config.toml
num_key_value_heads = 12
init_std_o = 0.0159
init_std_up = 0.0159
optimizer = "muon_variant"
learning_rate = 0.00656
beta1 = 0.95
decay_fraction = 0.389
max_steps = 8267
Each number is 128 + 32 x the weight over the matrix's rms, rounded and kept within 0 to 255. Layers, rows and columns count from 0. Numbers have three digits each.

# layer 2 MLP gate, 2048x768, rms 0.0721, rows 1825-1841, columns 512-639
122119127149088165155148119126115158117112113105120095121135146108143109139173141177067123138177079129133123122097084094139085153133140106124117175096145105147111155185135167105111156111136133075169166130143140142159129162132167151177035131164204154090138104151136067104116137136156123124138068175110091078108151127128140151168130142094150140165156052097217094212111147110114190099123
119156151145132138061119124119090143129127164097131114148123134124115127102110182109114152161135145113181149098188151088100118114147149115132095154139123180131136136153176092134134106194122109155138151109176119096089127079147055123087124115179130089141153093135141137178158148154109157116123080136122041061123148102093129095109142156097073154175100132117120115138130150073173169152147
085083170079149183050025110184117122117170148164089182054122144127171178170147116128124096145146128141095119100100090112078120168119138137102158098092122187054157149075184119172123142085147087135125117161204096091142199149147097200081105100170154112122152111094065169154073092119154068153096096201152094165156138145131120137167137136097116146176103069116106084118149166150104103134120
072147064133166070117152134148155137131099115113137113141065114173132069116128139130098152139137108130134157152138103136133092111150122109088133153084128070104175160082131139115124160110099097075143155147130153155105173122100169144096131145103160122172085131139135139172129127097164092135107106168115126166112106129198096133128116114127153186072149132110103132053157125061124099134134
122087076113129098154119127125096167139124139128102071121085171094129115096121147124106135192143133153121130108112093161075124128147106094161156138122148072112106171102122109121100126141135141128077160108078109138131114132102119154120105151192123061143160133118144149162122127135164138149156137121145112144110114113133069207112123104191107076125088139108099083131119108124110145039129
097124073110080033120120142187167179124184134116100145117139101174162179159164118119152144160171197166119145172151122146087139099115084165110213168138214133089092163118156132151114139125157132135148201130147099106129113105109107106127138149135093177203191101077106166101171132140112131135158104181102110155152139093146165069156095177123131151142076149119116132126185092119066129169078
114153154138057158104168084162182090137137116137121132181175120153107053134138113144116095111165150121073177099136126153133139136128100147114161076125152114103165114123117131108147157135072084169180144161191104186110136146165125127112122086159149117092112183113106110135143086157179103141116095135100128124150148152074150153152091136097083174136140140150137081144100167098108150131137
079114146126119133142102153184117145089093074116137176146112095092088115131151160119094132129158080122130119135122118169164128117099135089151113131163127070122142148099177116140144116087125163158132110111109139132130140125126060117128161092156141118095054212146123107123136130145122144099135104150135176120116119183129127103096136155163143120039157078075141177115057108143098098110093
107089151138108154109119159087087109114108167143178180086101132143185148075167167178174122178119143079069105086134095105119083135093136110151101133171201111099138139191126140160186145093122120148154153094092120148104153157165174100139109149145158121129194124066200119164086146072120125152148167137116149144153141131135107084140152156116138134126158124084140115202116149151100183166082
119093157056206157135146138139105116112135152129105173129131121099071155175146147056126167117107068153087158103103117128106137163091100099124132092158173061169169128126154131120157120157166088118130127107164109107079150131059161139133122150146174106186089120120116048131100090129100142109108119135127068140068173143114170123159099148124133169101157118124132098165165181206107053150175
173108094073133120123149130183168155065106146112103116099080102102164111109118147144109140084148106154142106156164149142149120078075139130118144121126106142122149133108133141137114132178125107179118055155122059126079108153138180130087157148151186100081118137139187139132065105154123100122115107148122093136117111160126153107096120115100131157126152109092130113103090111132121099101077
112129174071151112144169145166178117121125084161167093156089089074162115153130111127059097087115081099119110161086122160164119141089086198112154100079135158118137102173170096140169117183181099146115131166130140167138143085137070144116151170150092052122091104131128032188196118071157152097123062059104079141099172135062146092109140157094103140131146131084118153158147061091128120086160
126131118121134143151120151151113139167106093129118134137129113155137142134162163130157151145146200079141126117121134068136173138141111104123115126117117167165101145140117135156109162121092142153149141128125104124134166125126119093113065077143120096100142099122118145092123116145137146111117146100168175141129165136091095060115102124126142128143170089091126154180161134121113167180140
106091146099126124133133148182188098072194131168096170105112149162130081107177129116128135132144125148153133124104117096089080151094143103205179119139124092075103134174154136122094137117135157113147115108152102125126076149055156117174135126152141182104152141093111067144123166127102127119150170199145137135134111160163111058138173180130125106114126115109103178141131202186149080104135
118065105159117141172128108113134074092130150143106132125122161129084109060133145176047098157133133134088088199101193110167104115105153134096113116142116072090207105110115133129080158124104126100108096073160184165137162137142090154165135072149151177084106139106200109187082100107135099150156097126077109128154138057130079134114067144166094149087142103126141086135115126114087159116136
153095131180136094060169071126173143100160144138114165150149181139116130180122184165119117090153164095054139135089121061170149136109111109124110084128101133109119188165086146113145165101103143158086096131149203102173142100125150126134099112153159131077132176144119089100130156085101173119135095166122155109083108091162140139096121160191133132118106105131092154107101145154152129163150
115089121177060158144150151165134080144134167137093087072109093094173087131091145098090085078093156095155119107130180079194125149118116128124103103142174106079093105102129161099112100193135199122071133102099128134143097059129154079182129075137120153070122152111133135175145119088128094059151101148118161107113065088120098069114105155156150117095134132089115205139150091112168156094148
# layer 2 MLP up, 2048x768, rms 0.0749, rows 1825-1841, columns 512-639
116138156146135144115194135108185148115155099155155110080155129139104158107123106126155102140141155097130125127099159106062139156196189141166138093100143128085114158152150075182098134162121163142204090081107147166087149124129192096116129141171111147170162121140157137075143098134099094098159153102113158110093129123171109133135131137199167137092095100065118099155159133198073134150103
112152153128126128105127129114088129114153175120139135143114163108148107108071184098105134183141164115167145112151124093116142097134133117114125129150130137135136199159173114117135101181111118152104143101172116093085120098127052141101148125171135090144111089147158144151147084148132175135100131108089032088121139114078119097085154171112076136152114120115106123117123144109173175141149
122064235047124096063103045108169117109141123204095159065159134106158129148196095093128087130125157158198153158017045151107092104043134097184166051057124199142122174117161132175148093108184124169154141058175169091204186128180149100110109068108104132114161092098099165171100089153194071166152078145092157170170209111112143125186122031089104166186119104095073054166180140137139080229079
114159118067084065176139105160143065113134077180136104152165089124046132191141151100100122126141146106132150090121105059154069114139171107054154126094127112143109128161179120129107181091143076095109097090085142133131103136082109165090116141169139078092124120016137149154138121123080137124043139101115126138147121184120126176104093162111087142129131103097159184142198104122153123163144
118158185127169137115116157120133092143147153095170174151139089193141139160141107101163112079135133090114095153149149092155117141107134150099082117120116184093157102150125152155162135121095123115156109152197163127137133119149168124137162091087147184098086137135113110097142126134070129124076115149140162139128140145116206038120141171062121199122191114117129181119147161168144111198119
127142062102128058081096146167182155119141149107071140131138120163166130185150089133137151149152155138104109139127125168077137119098099128130175156129201144123083127168164147117142158119150139142135143165123133120155145097118113087130122138116092142197157103112089161120155134166098123086152138158116101133129140143159135088145134163141153126157094143064135149141138095100094098119105
131153122116068148112156081143133071147140124136116129159163143160108095147132113128124075120144127126076179110110127186084133103144075150098173088106194150139208151083143141140166116125092122149181163136147138172093154127155104113128123121148129136093124142097093094137116122175143133131092095135094109131140155115105160145165117126131103153170179097106148100140102174107165159111173
126140132115156155127115156106029154076137138191113137115084161129164110154133144099123073113221134108144040092197120146180113104161156124117087124114113062103103085084154143131164149070138112132136110135189094089179107126143183144133162116162110077122114068090104157141125098127115197142071075107083091166169158183035137114142153134117148098142115126103109135148173107139126106076087
153122080053112088160157063094095143131099091154169117116150105126132153094097136147080143082105137170133157151136191122114112100114188154117095140144138139102157105112085065095180118178132113102111126167134117130133198105137092124146151131142162142158139090131140076123135148156096153144173089131138104083104143127105117118118184101134122050143144161142066200155116121138149129101116
141122068157104109108085203114114103157146096124084179106098116210138132103148111165208122112134119145117123173194128146189132111129109109139159191082144110119093133131066083134107090146123155196108134103091130155142103144156125154131059219156103138102118142159136247169165190059112191102105118157129138103147113191140114084139157075179098076191044150098107126107129088066080177086113
134119154159143148125114116110102090156145141158121140159183148135085104155145106125112155177103142146165166112086143110101142164178107132101108133135146135081142115154114109143192171091123158086144159142112151111168164092099141129153108150102075098171153104156086081106124141125144143116167143164150140104120142114168141169165141126124114080134049180184119138125192132129113109107158
148072151136148173088128111094131141138158084127076130146161150095134107141079164117090111173110145204154135082172130186137141138129147152167118111123104119105147125177127135155134106127116158145112117130135077108159097122133085090143085118123145112143113172097122136128143182093131124163097132102129156137133096146107097094124125093073116159168096117102084116124157162137113072135136
141169154141160098131115139066151109083141138115152124148113143127113122156105102147129151106142082154114140138133176161117092137174121142131097113149154093125114104133097140105154105112162099122098144140136142114097081148162164140141168148133124129181151192115148128146119107108149131140120145169108093092147109117154117149133123138135093125106139130151147116074104137165116107109070
123147146119077177119206170203103147161207143199122100048098180137164071102080125130122128166151121074214114143094121116139096141114136119157114121137135123126073143144139104077123132047157096152091122121137141193131105150110136142167157175155155164150148147127133128153138114109149088127132078162152136148114109084118126088158191182106118094086095141172129148090148149179111083092117
052103061131114127143113110140136115183158100210160106132140091127140123138165122151105139138130145183113125086136066118152198129143136153134136114107182119116112142103148101108100113109127144169113130109059133114114168136174150167158113138127154127100105103076133106099112116149121152175137127105124075120152139114134136131129132090100179138121111069146139120101099154116165152182073
083187082126101120165159119155110180091134136098131078121098118131114152165041120105086134091123106182085076096149111163115159163187113093143108150178149160140103083185149115097087133149143076157150142128085138160114128112136135093138106137108064090117170167149093150148132129151140164160177144091081166198099090154114160174190126116095129080116104164181137161143181190146137132168113
103095100136068117148100143124136068119127196132120118062123090092165138118078139111074108077130163112143170102151148121176121117083095140159080117114151124046108116092092136123136139167164178105068136064092156100130113080134146094160150098141102143060122134112183125171144127102153132063137138157153157120104123108086120082143131154148141109122095145088108151136148136118175151110152
# layer 2 MLP down (transposed), 2048x768, rms 0.0422, rows 1825-1841, columns 512-639
179135131101104081136139124179170093085138146139197120138153109126096151120135107121183123154102151119174122079093128134112141105147113148160142082127147134106149147122162066166117114136117189130117103134121123130093149163127153091090148178114164135104130117133166150092139162160105068115112180135137110149094107094162097161146110130172154134074129113147087184109139145167105135114117
118148139129059110085116117087120108127085132122133147108099106150116129138094204122136119167190119113141147158167135051141119099166143109152118147076131122100210119122156124149187146138091134119136144138238113122135091153175106143109098123150119105139143106171120128128149136096117102126167139120109060085085200104083111127103121204142107153130110111096150181176140098181200194093153
112079191058139113077100088156144115129156109146077170086151156118172147133171111124123084119137155125190146160102053097070089147084103079188152055089126159160134167087143159168142138090181103134121145099178138105151167149145125112096087110113148099119133114106108195154103095148157092165150087136143109137153162139125111119115122081096120177186097097134118085140167135128113086176115
144161140114152117172127113119151090139125124139126114158137093109079193113126142122120141125118161098124110083109108050123137128139166105125163109125122111117104092127123115146078140115116093153130116099110112118119146123113084163122144145123139140126123150078153122133121131084145146133069132085092121134133106127100133166105075155115112103132148118141109174116137127119157133144142
179090152118086132111145101106168132113124106157115152123143151020114233112159115192126169183109105191164173126084195143167113175083152106158155143168171124203155184137138208107090099105162092100144143167151090143091104042086080123107190138134135117130135072043126148159128099165139208057139102116155193138172154194180131112166169111140078059113089078176157101152149107101105127125127
133042132136128086077143186129186099102181161095124175140111051194173165170233122119169066141133139092138163175154147144107177190088137167093182116123187116156122105230124051180143127102112192065106147216132157098110216096112088122158093189036070173196210146135049217134059162209119019083211183254107115054068087062121169070247159140190141203143098136203069161152111095154187100124107
155143143143099191165099123132130077140192166156137077169114100227142079125173078120088057147139162116118190140118169102152155165140083137091179127117126145121159154124083135105148059089128066063169152122139078118152142132156097082121112104138127168140137093155115168169118138138166168174095121121109092115153124081081163088152106116118168157197118144119159127143111149103123161105152
128132120121120151122134136104085140119120151167135118098121162122121182154103171110121089112168127123123111135141121107134113130133134130108097144096115092115128109125160155121127125128130126162150103141133125131131108114137134153128154121158120099133112100123114126125148115138116138128113140108101080149131157148075146130132137135105095094128099113152120150121165124128135106079112
123168092085130069165138118126109146182144152115155122152105106119118175179116131188105124097157120137117121119077104099129154110120153174125122110130132149071130126112125068106102104167139170140099152129117141123116195102150138130162141131147157102177142135136132126127126138188149122130168085137151097099113130124170118130127152163115093112082092184100130134096155120107167103123142
169110096171133100125107184123139135134132072133133171142113109178154132106165088140183127131125092165133146197164115139169175114133142140102119161148070125106063132151069070139172096098106160143127137155107145154134138116157102134172063155103095122110132154132162218161120174099134138150101137126091152087152116153115108095169141130125102065173044155130133172074104176093090216113134
131160179172150128118135051135109105135136089158149111152214088180165128118144086151096083149151084170120092061080091169168196111110060135160062130101133119162154127144136162144133107106131138117141144088102142161145108115145131150131143104143138172136155167094156136097113136119147131137105077185096179151098131117120147108141164130149150131114171128103183177127122180118089123107145
107105148126157141103144110137107162119175112105180092167097128109146093094112116103120112109154151183143145151148147131141143117128162149136089112139092154125111120186136120156120091151131101159144136096153136150173082104149088102145099128147146131106126147136107123107136142082125122126152143074129148106136103089092148165149095135093162146144108092086047107154140128136129097142164
146161183189165184118131092097188147161101117177104161089000087121162152179174129149155163164142151048192123150085075093127151130200110136135167199136126177204129076130075186159117144115129172087180124167114099147095071068129204103150070120123148118090112158084174162074062142141176168141106212083134202134209040223140120131130091155092152142139184090108187133143192123188124089165098
125107146089140142140152110149138138133122142140143169123117170139121195123130147150138195115098132136139120135100150112116146079144180156133110159134131120150103138094111113093117125134135102156099160122126147143152107075120126161143145162145121134121153139174117137132152121167112132129143124138135113129109111113143116135136119086169142095129139123129119148150147104115135151095107
116087081146131115152101123129140141167131120170165127112117154117117150112125156108093121164119127124140126119117102145125125136126143152158144107134113128116144140099181124130104124089127128166118112115134123160129156086156127115137138106149118107090096114085167100157109117098115117144138129121123121135137139123147165121139108087106165152134127093126143141096109116112136141153098
102148133123129109147131140138109142130114113122135122117101098118141125136118103102118146150114113156136109130153133137094144122150119109132121142124144138148120094121142117094108137143102122129113146135098109151099112144118111106128126130116127117146144111120118139130143122169135144144150151110119134146120130137115138129145113095101124130118121138164132126163144136139136132142117
131198093163106095142093145139206150102101105100196124136128112107200050155115146101117157081094195134112072119151108101064110094091138131116105122053130140103129141179070109161129104084150152176068167099104104168174205170137138113058108135120158148112098123166174074128091145171140179161121121145187141149131113151191196095095075067147112103168109132151135124160114133155088155169149